config = dict(
    n_layer=9,
    d_model=640,
    n_head=15,
    n_kv_head=15,
    head_dim=64,
    d_mlp=1920,
    vocab_size=8192,
    activation='tanh_gelu',
    norm='layernorm',
    norm_place='pre',
    norm_eps=1e-06,
    positions='learned',
    qk_norm=False,
    attn_scale=0.125,
    bias='all',
    tie_embeddings=True,
    parallel_block=False,
    init='normal',
    init_std_qkv=0.0179,
    init_std_o=0.00421,
    init_std_up=0.0179,
    init_std_down=0.00421,
    optimizer='muon_variant',
    lr=0.0068,
    lr_mult_o=2.0,
    beta1=0.95,
    lr_head=0.00747,
    grad_clip=0.5,
    warmup_steps=200,
    schedule='wsd',
    decay_fraction=1.0,
    decay_shape='linear',
    final_lr_fraction=0.0,
    batch_tokens=[65536, 131072],
    seq_len=1024,
    doc_mask=True,
    train_tokens=818800000,
    steps=8534,
    dataset='wikipedia_en',
)
Each number is 128 + 32 x the weight over its row's rms, rounded and kept within 0 to 255. Layers, rows and columns count from 0. Numbers have three digits each. The size before them is the row's rms in percent of the matrix's.

# layer 4 MLP up, 1920x640, rms 0.0933, rows 332-438, columns 192-255
091:128165154117092125129113110075141192074129123139166110094153046087147095133120100137139166137070116138152169157086114138118146197104032149094095136093080108156141217147177104132118153155124163
105:136074142137119124131087141152081133104149124166125110127132146106164088129155098045147182148091150081158144169132099163077079182178117133117055153138098138161152112102166128067132211153125090
094:107148160103121108143145088125148146114084157139102117086103164134075112133094115106115099217131172081133133205131151108155133155136093097118133181116144181186100117102059103126066165125128154
100:052141115095123160102077138059162133122159185083150133167054161112103146068072104096171104161137128131141160132152123170121123141117118077132109093139138084098097115126168152164098091123132088
103:098122096040082160107131097182121117112140114134144135173141120100173173116137084205156130191144146106154151115093134191129163130171073061169120103153119129098089056163159143179149127094158140
110:124106125147143149122107119153100119142116121124058199112178158144091089179152152083100135111064163111098097159138144089074206124112132145169133111106117112064136116136144145111144107107125065
103:202151137106166196106109092152107162065080107117138088131160133067113094132146116119148151134174114177116106119133110175144130097135136131151114073122123124161147116142111081101136096117154103
103:146081158070141125161160128108125152134133138147167119148112121096165132120160100142138135087086132121120111089108114133141075130115124178077138109098115132069159116142210146147180161087146201
102:164149073078099117144159124115082135159128168125150140136182104137155153064148151142144145109153189118141095091112093097114163164117138097142130087133127141089152163096165107089102122131143156
097:147096119163122101131077122186056135106190107131161166137111144085144091152190186139149134103137092085141125162128124162185083122130159143210127136110117114108115152118100143140151155178159100
102:153159143129171107116115132080131173102146118162156136097186128152213161141106162118110169197150044178099126116173141070153125116078197109094097166133148112084112118066141123191147100134187116
102:217155104086125115181112184104102181137179120096159114141125166124137136107136133107096094085116148067059170175122138118138166122179125138079162136178121161148155079124122085161134180096116159
100:152133141089146146117075140083106086102139079149168131134127061138158108134160173162131151148090081140126121119132140089140132132150169114127089130112144091106109113121108139168115117178121125
098:159169102133116176149204140079105146102138117168088161141110143149182103151123108159148162084134124147074126115129122183065119144134101083146174055092107122151129083122193124139156177064118165
098:043155147116110120157153110171148129182111079112099110159126111160135117122162185156111158120193116104105110066124131148128109145138038077115139157095066157122064140091141128119154093123130098
095:160154107141117111100085170157105165145169168150182158087096123119087116165133091128119129152186164114127164142117087176126141118224107127098106164145086125113090157085107140134146150108108138
099:112160121094141141157116064168116180117103156159147139163144133083119146181130067093091140108046101065104136172117090123121091113139149116111091097084111130145199127154118088097148164094149162
101:140146141112153147164157127104129130170076155113131117114130129100111117075121074098098111118092166152104113149149131135107143097106157143136090108115208088159175131167147152105121057128101123
093:104117128138107124112120095119094106142155112117120134170151125206063139142143148172205129093087126134158058149118152109126118069126093139129095078163132166118151088146084136121128169113110168
099:103153113155129078112072123104171151072138161127108110165128117047116127136134076102117115142075146198171092102175134134139145102079136084116071139091155152204130128109132091120123140160124106
104:138145132104199136163121097143101128112139167152142187045119178119076113161099147120110200094135143046101115129132104136090068114147149111127095122220069133120171129142122141161078082103135122
099:144170109123103114110130172113051125151051127144165148130095165116152167149104120158134094155072053127127223087169192122124086068154137099131107193109131137144095136143134118117082110125134148
098:112096182100136053153072143099118156144078091133117138114195077097146160103107054099076108108149115174096117167111120103154165113146137146137165154198150124107147141105110134100117075137066163
096:051115106187141202144121103173108150156141133185150152110108111064117141137081158087110089209170142060167097084124147109187194114093100169079121112096120096148103076099129100137110166133061155
101:146149125110110108079113186116078109124141110113158122126136180088138137116155142118159137147095116097098138061079171139126101168081123171136133162110125139166155028114138162174180129087110106
099:118134120116147111112103118126134157110077138121112146129144131092162103118195191152147121129109126138100148130095151127129073149143113106156073109126152100115124137151114154129168121149146107
100:119121095096123144129099102095237106125220101146120105150163080150054123109209154098093127151139108103145117094129121136075176148171158077100119166112143051111101119165129104119180112120070104
099:135174171130182122073097122080148105098131125097154133128118114160162166060118138127051111190119090079109081119112115098126182093148135110100124111119156228161088104170113104182096089087135182
096:142132114117118085079133180132141049130148142128126091156109144132153126162153144141157204140117196137176157137145149092124143123078113171116121066132104207143141144110225142211112163094059175
101:117115148102160147127177131108081110113127150117142146165151093120164186125070100174123162087124118136147169156071117143105108179143108115099164158142162116087128112140132155191111162108087192
096:154196120160122146110111113126114153087093112135110182092162126111162109144151175141136093082047076096103060161128119142115074136087189131132136039094160119159095126144085091145133086120168166
105:219153137111121122213115117091156171097164159092117213170116104184150107156101137087211127139135153145061156141137107132131128141145170158138130135130088124137109113184118118135096110140101104
096:136118175105144138078123119114160228147103161215148164119081179142091187094129150141089135161080125102127147139172145162122104173181137126175056165132147132135162138134156144092143136108114140
100:112166116152129158183072130102142103167106121131134153056158134171117095151146101123110123181071167068120119176119168090185047101151154132148181094168146081072144170111120161116142136128119120
101:154141146155138120179101152122199082185177158088092090115164139091129141133103198108117118120166116107147159123203118090099100197138132064112121186085091168129152158147115128170133117168128063
101:165146123111098173204117108107099234092097106116115132132114105108111107117103137116114092138097075109153110157133131124092125148092108115131094169126143156107169148123090158159175086143162189
105:102134150173138142096148114119127115123173143132127120057083162094087133106152129121135196123118156085170126120168185116084060111121154184074179113123122102070144200106103179150142078129152097
099:087128128136117182097124171128163162096080164137093185155084074140140173155110101137163178095130158118134076122067119151149164099109178137115091130131145156164099203139120123106126141118128153
096:135180138182200136081096181154096160126152107146119145136124169119154122145135080098148137083104134162167107179162121149162155148117095170191133134115118188059142096135134102185131103156156119
097:077062202112102182136144134189129134148097104141106103109145177111079184171122154129108166150160174133102155110135098142114129140140147106136105121110103117120165154122129093139065154089141107
098:110114076181193143112126145122099204184109179177129126119065115093120153090046104109143169128090096165141176103102092158125169119180115085100103162139129156157216117104131180088113145092111138
094:098123123153175124153076066053058160135093140148097080117146090151129141063180093087145135128104109151155118110106108194076147068146193136179146103142171160132140102103108113109102095121161100
098:129150123167136124092095111154096096159107097160110112158194120116134144152071138069145176124060094143080103163136112087113101124191139209109132170211087155168130170126164122143160072083190137
102:101105117084143106122172089125113137148119098156102136138177111129104135110136123106178226109101102073124139111124163164110148174177157068164126175147104101124169127089180155144135189155145052
094:160120160106107110132083120104128109151106067138188139116107132137088113186176125107155126098170125129188145180138125056087063080091149127156142163115141117108145055094098135053118145150142104
102:146147132137092079145147125103104154097151161146148038160093149093042097134080102091195150164154093124146159199128124074122128133114109102147092138068137158082121113141113101149135188133107122
093:144175171176119157160106083117152127090127143146092084192062175119107136147150128056114131123156151066150054154124099141141135068114187125189150094111143137128066109123157058130106108181065093
098:122126172100139117129086146157162156090099132176072095145173183167118091111087101124133105149121101141071121111113117037132125124120156071085125129160111087123172176187099128145161134112137185
094:134126101186095145152089119073158100176138131145125149174113109093146110112135151156075172128112105135100159107140150119145140117147096077199123107181097141142137109133136085161060118126139075
094:136009105145183072152106139151115137164120118141150085101141108182148136108083115086133124226135168163152116158216163102116105121105132100117108096090155112092135141196105170104181169138078156
098:092135145150123178140135115075061156085131143104151127147113106106098105113110128084105158082101156141151128103082168152146082090155186093147112132132091140139134126087173190153086124088178141
099:131128152071128100153101103094150152121129125193160126134091152130130118162151142087111132103215113115120068125140119135156140201162134136109124116111116164100118124111140152097131220139200144
098:152110100108121096164102120142132165099161086129107112144080157200118136150137096157120134143149111128101104104119109139170155125161151223138152155129113125112105163117078088133089132138109150
099:124141226216117120124103142117209097099131104096135161103104128164112117069139125084179143107153091133087150130096158076122112205138097083081051169141092174114096086121129138117100144127132119
105:148159171143131106168141112159082084106146120110138190044098089079123155141143113106138098146107134147104145128134139184172091158101098137080139100117091116137121119127172110092139074154160153
109:150161122077092093138127070128189094129177175173112111171167077174206157167109120113104126105115123140154098138107091114165158142116114119090151109102150129187077118120108141214162128137127143
086:126087158133143130167146107141147133159139085070169159136074164215092140173067153085130121095162157133109138123109081154132146089108091125185104134123114085057143130140155061170214103121173108
095:121113158116117107096137154193175119177178085136122115100172079094176124133154154129142115092161140199180121150132099137123149080161137127140118145162091143108135130145131125132121086162145157
099:174184100141088130129147140084114137071154103151147135073150092118158139071184170169106119162127114157124167061170132103111153176184157113152116123113121157117136164135139066112138107115098128
091:133110137123091090101123075146165154182145119096126113136132127171115099139183152176094087076115212138150126184123088104102120125182191081137161120141108094171098084106122167167173100084122154
093:175146101122088126110123105124157149045173081122093165147127151155130148088185157141064105090149160136064102170089170124192156120156089105089146155135129123132083120099055141177121099123052196
092:137107157091167211131149155156112074114112084158164148098125108098181132128131141157118150131121120119151158124161150191149080150062118148129131137076070174097136168101056118089085078080147143
099:123119149128112107130072110066101115072130141109140129129159114138106045147110152082120152111168162107102094097140164151103144206113098174152115140135159153144104151089153087120120138134085124
099:151170122156205153152163102000151144156108108101093105144196125133096179152137079111165150133136110167158201160165115092159164106107132110126142072108160102143151079164112149157146138165124174
104:114169116126123131115073087154162153144120118170131122186075149105108151153136209131150129158136130090177167090140140109138060116160132129093155173075076099117120149166109171177121128141083161
098:215139147146113144151121061071149166120141104142154083149094042141120158136100150135170145094167113091149134060103166139158146056078128132099195110125125072114139163095156144146084087117169112
097:117138069143140112105142090133121072103088102124145098169084065130118136072105086216161112113166173124089109077052123101142133151152151100150147042131128116069147140070143103097094108082125150
094:107171103143109122153136180071117147114148112120108137112106121132133152168144109148199104106146149096089079143134095111157102126119101178187116101124161156147126145093086113128120135106151125
095:067165152191087131162137155109199113178121210089135117138144113130148136155130164116111074152184187125100145147114118070184119119125123111177147153107169118183168163108094149071107124097168157
099:110087095098105244081043158124142182121140133133103180114140106181141084060135119124139104168158168086110102140118112105166119117155127134078186149072133141105119089172072170137087082110148070
096:180145132150084131142133120092119149133134129143102089140149157124086149140185122137093146150097116177174157141078176080174143164186095067156108152155172128122099094106106096083109103125147087
097:152162164068098150112044154088147136147130133136145160111042077093159166149135120081129143144077130107100193146174129111149147102119219103135134157116181141110137122094119177146141123139130152
101:090133177160191100135064139172146177132152087130125148095100121117099104174175085110124160111129138122115117154086098112106062117110099159125116137077121070135115098123068136066098102104169082
099:152127177145136130167072080168137139117124155146132133128122150176103161147127106142107105118090130121145177144104132095037123138109046124148126161058095117153118144085098109135156122178088161
094:150114141146068140114119149119172170077079149044034174167118111144154113124087100113118111125123113110132069129173079164198116087145142106109109100063072156084128093077117149185137125130141071
099:111162121140169168154178173108106077129148085134080153133155166139106145139183154100163122131108142129170096119056140157179168167116111116159143148134114197141161144135083194102103122113131202
101:125180154047108142106132048135131106121124118158159121149120098152156123143140127139147116148154150178124121134174133130153116168143081064132113135080116126155064194142140134123064087074125193
097:110160118142105133106158087130138124107113094151101097134067116087137095114169140167158104153128114123116198139097119146122154152121093141183165125106095121106121096114092154096174095136112147
095:113080144109145171093117132127135130159172098133139203111129111137111129098119137128159115123193122187077046114132135139075094145153150089171108087127083173090151126157092105119170156062144119
096:099140121129186162088129160122175145194170114103106159131110128103152176074129122145115096128064088123075113117074142142176151133047096118163113119167158137159052077174164101155124085153089135
099:093157110128120133112129089175103094082136110128059152153126093155105182147177177136138155105150150109127125131085103076165116132119131163137116145114199085114109116138206058170129116108118175
103:101122133123183125170105154098150146139061126080133094122125153162141104109163146143089093111132137160107173166121144158167169094148090153130087179118244095125110101135059129106057188136132173
099:178173132104113159162111112099134056112184119167047153132146137152163131109177156089069148134101113083167133078073080129112072169134171093098186143172148120106142152109124156132069163128083138
098:164132137241135152130161091125142079134138173129129124166107097134090070130110066121105121114142115127118106170152151109097172136069125127123135119129137115084134153141062125118071105134131098
100:112091078146159132177135163143136206135112102111145120098135100166124127200075155087118212122139157121165120106122103119140148150112177055084108166129086101111095142142140101117118147122141128
104:125150188179113089176070147144063118089181119069120187109136111080132036217114190117124121141144190119124111151093128139097139124119148098161171050166134160121091104131131099129069131104147114
092:113097120110129179082149117134108155066103145148081112123107086122122195110096139159129114167109106087093172132151145122159113134110158122111155160132163190168191121119103135074125149088164047
099:143087141097164081134148132148146119131096122165138097204141111148156107064143164092150143131166106076101155144139152166115200068173079135111102146121134137084059121082106153137124126086188184
106:133167159220137173144155116116100173090169153154140159162131110091136114138098074150088129180131109163094142147102090131125166129134130144106141156124102097138178126138118133185129159171130162
104:118105107119082134119117174173142179117147176141131133171119092087126105095076115152083094153115092161168134207100140178155140137094150137146173080143058115137073095137143160150181135084161139
119:134177097148115153126160131108156099163174140149094168126113149227090151168093066095104127089145138125144094136115086103087090116106081052101108087184160116133130099113104142103141136085098189
098:132105183185149100105123151128153106103100135077160118108144130062083083094144110147034170077139136145177122147138174094129163149109209093117076140137184128149146195135128115154116143135169175
096:126130148098114114125134172103074090105118093125117153087098080070156185076108178106192079046160084140159129130127187200189184117139141114124098089138119079172162105145115157179117130063186147
095:116166150148178145152113191112112083061146143176082106108089107133158096152138110024125097091180136119108131143146053111138129162126064107125148162149131161126195136065146112143135101101104122
101:151145065057169137118146102144155090143131123107103165095100130153087146155134141131128131119081173151055164144201125127145098078132109078118080074129141133157094131124097123182157170143128080
099:115183145114156124120177117131124114089139183194143077144139116107160176027128121111185141136119052151106115125128183132159086128177124154101106083158128100127106111155129161092141129181173184
099:198124093135123177120128168137178162106213169090165167171126113083096097176190179104148121096088118129129108155093164124145134083119185116153090092129104118089070133129059089129124129139103173
109:121166094112161100141082148110096168145162055154151131104113140125134139166089136119150109129176096080143112058164139073112149133108105144039148146116109111039120099111092128138119157090106191
109:132114128124170070089143130145155126103190131134164190176080096113127071090160174130160152076137097156159137178090041183099143147184081165186117159112155187186117127135115096130099115112130136
097:153095123161164137146122131098141076109096126113115132158122098165087199110200111112142075102124044130179151133161119123170093080117063168099175114125145104106110045132114060139097083110135123
100:157161156110111124143105109068147083158171179110159170140099101128101113195162121122143137102123151122099099138148191128206090122115138150104132072099163222213133127110133159090085141167160112
093:082080092121128122159161110133186088142126118160195121167093141118131095134099120176098151127081133147160180150154142187150150157110078160135197160096113149063121117109112079141176143117150138
098:163112099132137069118116128126193081189165197129127158172138132170130164125095168097063143169117133065184118180084115058108114123094124107066125108135092143153081139077164158148177114096139126
101:141160141078192098211052190152124080161159078113070132098164162160168113138153152108113106150097077101119098104117122155123139071169145105173155203157118106112130168108121145111132188092125153
098:120144107121104143138184082088112090183114092135146110163127126096128109087104145087177061177126144097140173142127105171206109118162145116167150131103129101137110101176080093150104139094161151
109:143141150156098116106146146051120181105167107134179103100151100141094133132112190140156129194149128119116144081124153142058097129126104154087066139129101135126096116144198146176131092156224153
105:185116058138152160080123118136155192112084114155101136089154184106104156141145136139144089091080092058108130144110174116123090083150177123114143185136149170082188110092096092162094170124120140
# layer 4 MLP down (transposed), 1920x640, rms 0.0559, rows 332-438, columns 192-255
096:122122150056156192210170186132140125151092125136125108124134147089125183131147085129114128102149089182151101093120142079148144127111140154098101184173146119153149153063152143168155083159112125
106:146137131117140128123052120134122083140150146098118140137142116143137173052147086100108131111107126067121149168114098105104100113125152069129161120139124102089164126104156103161096114117166148
094:127158069185145172141107147100134146131124100130152128136154114110165050084151174110189118121134130100130123125141122143126083149146112077172083106162114100090152157120132142131130149125091118
098:177124120148138144189155127138091127129136151123173093120117115109198131137175105111129097171134114078124114086098126087082071115162111174086183162122131174138112119094127120124074182162134118
103:129149168100096083101101158094113070126087115214113164083088141112104152107116104087147112173130137114136139184114123107094093157146151141135141073183122182122133157123163166135125146113098141
117:098150130117106167134109110093097113197096092124131135149165156166083148097104091153150103174120165099098127073097135142126151102132116101183163110114130133122168088197109141116074058171149148
104:126118159140117096120123124126089081129182147110180129077173103122126139139102028130118134092114127146094115110126096162107137127149046144120122160092133098138081126146104156082138160133148103
100:100127133108108096118099113146124107073182087044088111138132130097129161096098165074088189133148137141204167117133109125108156147132153058136152114130085146123063105187081100160154126081097145
106:152160173147092154118124120129167055078168121173151075158092145113121227156148165129117140159132128144098047127094130088114113069144128118193139134090088154106153207106084084117106139123065129
099:170106079131122152064159151168176153143113089173219061111140151034122143133121145103116105165086132099113092095164112135076097132120105139110153089088127083083140127166123114160135128107121178
105:135149110109153116127124089141130129118191182060139093112125093172111123064145047138072147124163167105150129102145146117150122176139127107158131106129093175122175168060122111142182143160182154
096:145090098126131102092083097165158156140147142062110128126149127098159177171150156108139076147110162152158036088126149157067156090148152107189066148128107138171151111150151102098135129185117085
102:137122066112106115129192090115142129111198129133159148165112128138152118173127104167095113152162171134128115162183070156075126098177117077132174115160159141164125172127109159127117178139120116
098:154104075109116137118083052147126122094104214126129162180139147115126138071077195178086139178132110155156161110123119115125107093170126122166127130124159167075107135205122128135100159198099125
099:172147119122121128117105143151135109120140134120113134118189127072159139116159162155156111117141106077147130124121102160164125138148105153100105162099173142086150136143115132133154140112103110
099:125130119131102161129147088100165134130099138107114124110171119168106161167122162128171154129128136108074098127162082133147206159095174142107155100108063047093131073140139131102091135124130090
102:154125118121083095077113178132136163157143144099124106100139131143139150120181151076127108175082104138106165153156141172192122137184074113136174153139112156117134060134164130192117069088128109
103:142098113149132122108094118133125152149135164177125106134128084114096084060152097123097109105085166159078083154122112127121127126107107096064148112119178151054155133067097127118124163189188172
094:202113136146156097149101111158119068115153157126129090107139150116236138102085134183118187140056153088129121093088194079153164142136175101092149152160145114104128068150137161151117140104148119
096:105127174067171134131084153135183086170125133067136068122122076071081153150130133090119138151191107120129179141106109147144098132159155168127168155121090145109155134151186104111133079083047117
111:134155130126156118121143108060109105119118112117112126192109090159110132127050135128135115141131131087121129156121105112184145083124088163093098124158175125132090168203129182111135128090071096
097:119136126120090148147072089137124141101104160099105057135097176093095119091150147161192102143150129107146111207080133084110104087178114165114117109207140127109203170119134148130146137100167114
102:178171137118140135112164175176075074136119179169091119165098140168139081152084153095129070147124114074147067169161118123082137142196112202082071130143157133174118072119115153108121188124106160
099:189072174142134107055145153119103101142112102171126123148157160167123094132079108195154139123161164123097122135077162182169150086100136115121104140111147181085209154139136107140094185147116110
099:087154171179162107081141071164148117088099117097103139091155150177130154109145104069143091136150184125141111100135194145126128130092120138096117109110090085139167123092102108157119065092115147
103:150097098074128094100154100140170177113114132108148107129107140091085110125098171160123132111079134116146123130145105077096112080143087145138178145102094053183161127088221087120096120143117187
100:116174141172126087061085104117163098107109122085116083085118078086149117116159116116178141169178123121165174160166162140100155133067110176115118103145150163096082125124161238140105163105116106
097:165095147130104080099112153146084095136147106149126106122173086163152144127078152089071163105187087126089130119172149110137100162190114131076121139123201130159128162145105139070094121156140122
096:097125123153202140173175069140118206156142100176111108100128126130158091093118105136109070086135141121149095150109113131120121202156156114131124164168065150153114121107128123056193125155149150
105:116142119155144127154120098184171106107153114185190088134191156142116155119113137095179135156091128145104133148167110197122115122166175150098081120159122083099135095165083185126120180123131123
096:161098178126166088152099086127136087153139102123155070119136104113146189087128078087140174121152200119129122137162106060168145167139111151066112153134104132140109140105158136124151111122090055
106:141103158125154096139142119128136111097109131127142134124130091128133178115119122155160086080114114153098050120109150155147132133170114080112117163124114107123119154138163094115118071152141089
096:154168120050165096132065104197130095077091142170099140171155147160134084133156115153090097067163105149092114082109147145123121097128136134048127118119137126079067117129161143099062194155119137
096:117142121168114060123177149141149168077155109146123114150128129102154058097082124171094137138129112128136164080084069121102167072115098161112131167074152133091102122169140151091092137103112069
096:121159091172078103118105148148099157149146173165118084107140124179130148171139085128105142092088240121140179122151129154168100111062099080151147148170134124126103150159106121147185113077127168
097:179128128072183133127086189186156087080120172125083160116120114119161122146027101102156148127163120142153154133118170114085149132164180186096115138130127157122118172096142091106110115165119087
105:138102091105178106089108083087112162121077134129123117123108168148134121160090194086114120127130148139122181143133144099152130137085123144120112087189146140102154128126140153157102075099157187
099:128106194112124107130152116114127141170103147063122181160175113115136195144043094106154121178160099105139091138134143126166173141135187168062163102153166148125139113156172056165082133159171097
099:175058141122115109127147177138072114108159145125104157117073116138154111108123155129115111141128068143087115147169125065140144052137163159129135193170133123169122078106121123139132146137087152
092:110151048097142135118114105104154159120194139184077084093164188060125186128060096103104175132152112188153124127101064134151091120088136054125069137090132113107173060091168112111213092165071111
095:124147094112132128116141114176132064113127115121159097138184130148146089117173172059067162074139160104106118159092127135103140127124122104148162092162087182101077142136127106138180126084115167
095:185095065112147119145151068123135097094127197069190070133124128130084100123162145105086150131160137102156103138091114109122179116094115107166122198130081149127139112103158086147157133077086153
100:102121116143114160131068136150154186045147105115087141136122107067093154090157155123158108126088104079173147148116228191197142143099063138173111115129081161150143147096129103146158116116156163
102:142140179139117138151133129176129122164129097119106073068101152067122161148080157129087131111113089147088126129154121099084115100069173149120131083154136114134112128156177141086107107091090132
091:122142161117167088118107177165146093117099084097110151081133135130124129103145133145085134128094087148060152057098105192155128174142119097103152143079109161145180103115167088153135104164130131
103:152124186169117152158146060136158141155196083134166152135059068116137145161138140146115135124106183163143118076093084164163081131095186084151091135157108114125113121144163118163163097114130110
094:087070109107146065068154178143143158126109105170159192159118134168129113133104066171152217172090041178104130086141148111121128146130121110131098151137200145129091143177072111118111164132113098
098:114111141135171124182207093097110119180145101113156074140117175179142149088105192128111109097118119149187090112108124173161134146138116119145170147124087090190129112142137143151097120121102130
097:112098146092174073141169145110088176122151146206098131115197126171103121154130145152120126142143090080142155160159128147117144044137125205106106088121097149183127105118109129124122108119096114
092:052131078097110156149149161153116138145125085167096138073133120118093133182139138133111108090184108136137162113126110191092214117099142189112047093166143188128116066131114160157129087130114123
098:123176162074114043102139104152161144120122110124086167084127170179058085068138148146122126084140106152124095183132191148130133110162085115154122145120105154174132075135082144158177094144152205
104:064127084155119093146131128164127089111163082147138138144185116111106058107175099158156111163149123136075150138070094144151139168124089147080134146223132133124154110120124104127135160120145120
099:117131126158164195117130117157146160124079070146158137103126138107106109205112123130102114146156123127096147094101090097153119122048108158137137111148151211114172118183210132068096109091129101
095:147132145113122145142121144171107170065142120148145134153137164058150140068092146130133103210176180137174130123160123162121175163167167096179103126098097165134148177106114120124137139159122080
104:111074067126104133147123168109111129108064108159127085166167120200094128120151108100149141152104160138139166135102072077154095191142130132087110165091141133122191090115147128107134159109154186
104:138150074116174130136130104165169106111180108129147147152125120120059094108154051129172108059136154154114120085171111156141173077068097165142012117110115082195184166105091159091140105171116126
086:123118102092122139180168127121123129111189174110124086107190097078180145143179109143134063172139142084087110150130167163138117154087153130106114170147105126194079154149097112008175149107144182
096:150136124147112136104163137171073174144146167168172154141142130125124185130138125101174084131128110150109109146118156096102133130118131032094131159135153110111166114149164184151124108118101090
095:107074169158117130083111150145178173165147174072091207117103167113149120130162108132131079103046092092167093065104154164103096124156116112139164135093091157104161076143174134157146148127153135
094:093124146137119133137121125098164168118125153108060132123129130148180121170080140150143155123147143156103154111135114091120106137077089110104165145126083073103187147124157125145094083195090119
089:133116147109127214120127107094161120149095153143131164118118168129193079131135079135122181105098106137082094121093125110134091194132068122119148080087065139105169151164150092127071152157116067
090:107108111089099097149142206111104111135130179145162170139090116074078117138190145084063132040102097180170106142166127189130101139141162155120104150160145095166128115161121131102170137168106092
098:129084132113096070095120180217183149186139057147115123108119154188084197127171131155167079163154121144055177089149152136115123192084103115110102146131113148160066084159096139140103099123138205
100:128127113160141150136116133143139157080117186140084171094128167130177119144100150166097197177133105230091138057066161153117134166110118097115074122146159183113143163124127097153094120113120113
105:167139149124132171115179124116102126128157142171145137127146117118108147110091159119185136132132139173170168104158171133117137073075132131134123127145142132077103167131137126069115086155151110
096:107097196103095153162119087170159109121107128147156183070194153107129110145136161132091173111150112081110144071081104131108071123089162146087120131139128127165141137166140144116106156046109105
098:124121152120119146151123086113140179136126132111140141176143145097165115201116121136137099086130115127080124114124119201102139142085059114065112117159077071138148187155103126101144111131125127
095:148102145173122107113110079141148148167188218114125152187113115104155145121144150158100119137144156115185153132113112230158175104154126151112127153096113138145112178140124147088142112127118149
095:123136188161122110127118111136108173097064104124121159144136100102192099140072107135154110107116163072148084155151167113117166139156142046154156101113134093150112149132171152140176135137158149
098:138173106121111120172123143132100093158164158142113125086152127109063123150090092147168115108121091137113140098124109193120114109162166144106119140018160125108074118150100155156119133154134112
095:108143130091091158126160148101180142124093090185147153094132130151146099106098136121127105143116103112145096169163154139126153133143153149125163100147119118152116067151062105137154087165104135
096:111140108178105135165180183165147106174094131165108135112137138166123068109129113064159129098157127135097171126070136133099178170196136103101157155174129125146128107139137158134137133100132084
096:151085153174147070122147123097131094108168112084090149131138167136130126153083176172145118165137086167110115141159196148150141157179092138131168100115147124172090153160098085128133092124069128
097:149166102153117181125054089142132131118174129154147185088119108095059155111098155122146104167144116095129129125133094148112171086125185033160126149099134052108125126107148175100116120082144107
095:142116094105133117146083109154114104162184179124101094124150149178069136160184160099140140091165096170094136101165156185162155136143175111087142111161132114116129134139017125163132106146129165
095:130106156149155147115070109153153144179150153093173054117130108140160112100134098156145144104132163116184169150163147153117162109073191115094089109123127151139163120129136196081115114127176086
099:119093180090159127160206119112089065145118122106182105062140128188162143183140122103117188134087101167134124147095120123075091103189118167093098098124206119144112193112159141145102119069074120
097:155126115099105158123135089159091177167139094118132099131189167146152127143155112180084191069113158093158144177101085090094153090145159164092184180116125092112112113118179178130122148124153178
092:160045080132121116098146115155040199104123108134096191141113158095098091173094110122093097129150159121147148118056144147156128048088125150144157121140165135125176104162146108106125125183180125
098:103122087174119095114156173195120123137184114111172192210153132090138180117091130115106141153152194124154127141183090124145082020183148109150116188153107148173134124153134103133138096068095086
096:086098159182120137081084089130123163123080137203150159124119138124126106154140092119122161106102151110112113165180143127129138088116131098109127090136174145123158131122135146177074143121094120
102:098119099078039104113145131174119086148072120161142161146159094108175120105135151126157169106089082255165111098186096060150109115125161134182161112151126164082132144133151158111170104115084102
093:106121093208125089107164153116051155067191123136131067119176144218151101141110090108136058109138141135108150120144119142101082074137069122169142192159142173149092170156144129079135079110124099
103:067113049092150070127105175116128096133091053084154161122205145065107131102125083151159158091155137103120154118150085116140105117103084148165104140171114145142146170134170110160145135148138117
103:115123107109081151117170180110140103107119126077159125105129138174150065097177157111107068129105126093105136154135141155155138124158101096148106148104098166119115075109091108134125150155145137
105:117123125120144145115064111189099145089156108147154130158114171098113153101106114156138158091131163065110160090160104176109121086133176108112116091149106091138142101092144130190153124110173102
089:115084136083133087170129147108128151214109091044135110097184227115151122088157141160072112044098154086112107093135134160117166159060077146090170138137106073120123130107165107124096117075067174
102:077175125137123182132132090100159173116165110180083148147116103058122105120137092155103175125148092116075127128146168145159145100117140171142078088090176209126177065157146174147132110126108123
101:082143132093105169048142095052161121136149171199142114143135147122183117192134192120128128102156123070072111159156139096163136110140067119144153083069097100153101132067102142162143110160118161
106:132117129174114135102083090127131103205180136116081074048129146129108151145067140088180172173161064144156177182118065140159113155160133079077152071092144110121091151163164176153177117171121123
120:141127130079128156103136039104103090095129094061170160133068190116074190187151144110123118159068058097123119116141164107162141149174129108126067149114101151096142095143174137107134105119099123
105:110146130145173113111135145097120131138137123137111126128153129139156176120086110114149111082151145139111115111112139144144091107175155107177162122124112170123114088112132145167096156159150080
095:117173207094106139114051117125106192135078124177111156132180131081092182110133134137074156130163145124125181113000137115085137167152179151148094098131132141156174058149118116096106151117151162
100:163163156129085097071151143133128095106145151122112127111119143120123160085108136201180151101098134123136143129135218113070140134141127126127075136084120125145089128134070134124156101183124152
105:114116145133115143156105237145144093095130123132122160145150153172100122095139104122080121100126137108135092122085123125129109152137129152158091111137137143096140084066178190145108082119149135
096:113126128129179147154140162174085102094171058044089147141179126165110139126072136159141112116140160084130118121124146118163161099090105115147096165109083103227169132133093109134095127167199174
094:064085175109114138124116111123095142094173141138162132127157181125119072110183128116086082117123100107082124084183088158090149191114137127100127122111177109158120144146148102111132121111119172
108:126100090107128120146145156120191101109071092111057137136121085081080108116159091120173146151082103119143148074078140066169145136118113129149141057069074111190110149144119121123199152158097118
104:113130116087146119151116116168103144093101169066146131109091139079129132090179169087078127139071159087139154098162189127095136097182104112181117125129083134085106157119180065136190156125165117
091:122137136149119163116178121118084146074137139091107117115130180090164132130143117132100130108135165126065148080171124167109127125110115093157048077084106154137161175173102156086121117159169134
098:139117087110143106158085034106103183090125172147106070165154140138136147110102214131166116150178106115176127128078061153080171102140127205198061122134182137121122144139132103142125103132128066
101:159199123135135067133081131109107094112129171148097109129148122092142190158135162099130123142117106113157095099152136125120098135135077159182024083129147170126144164127147165116101122186159099
096:145082126115151207165115135093080189114117087136169137099105154125159129093210101155135086111124137137104140090134128153080101144122121185144121124076101126146159104199093142146142100177154126
099:165122104122158127127255199126214102121128139165104118131127138092146098175090165131115128189137076088184156141120103104129127085055136150186108136083184160125129141120138167194221106099159126
097:119124091109093097105097093112086126096121137148080165136192176148139128117101126076106135143141149108187135093127135103089152084116105131138151140147161166127091126176132115134151102164156112
103:093128137070121082157182140117061088101152130127132122109104100121120168154101146126131126086120145095129129133121103146104112118162101070159109120135130165065124129112111101094121153197119130
103:128131101104084143172175135129129119175183107152129124126160097118167116111128091165086126107180113129114102113106118143103168138126111144181124083090082109168090088134138153119100130173130064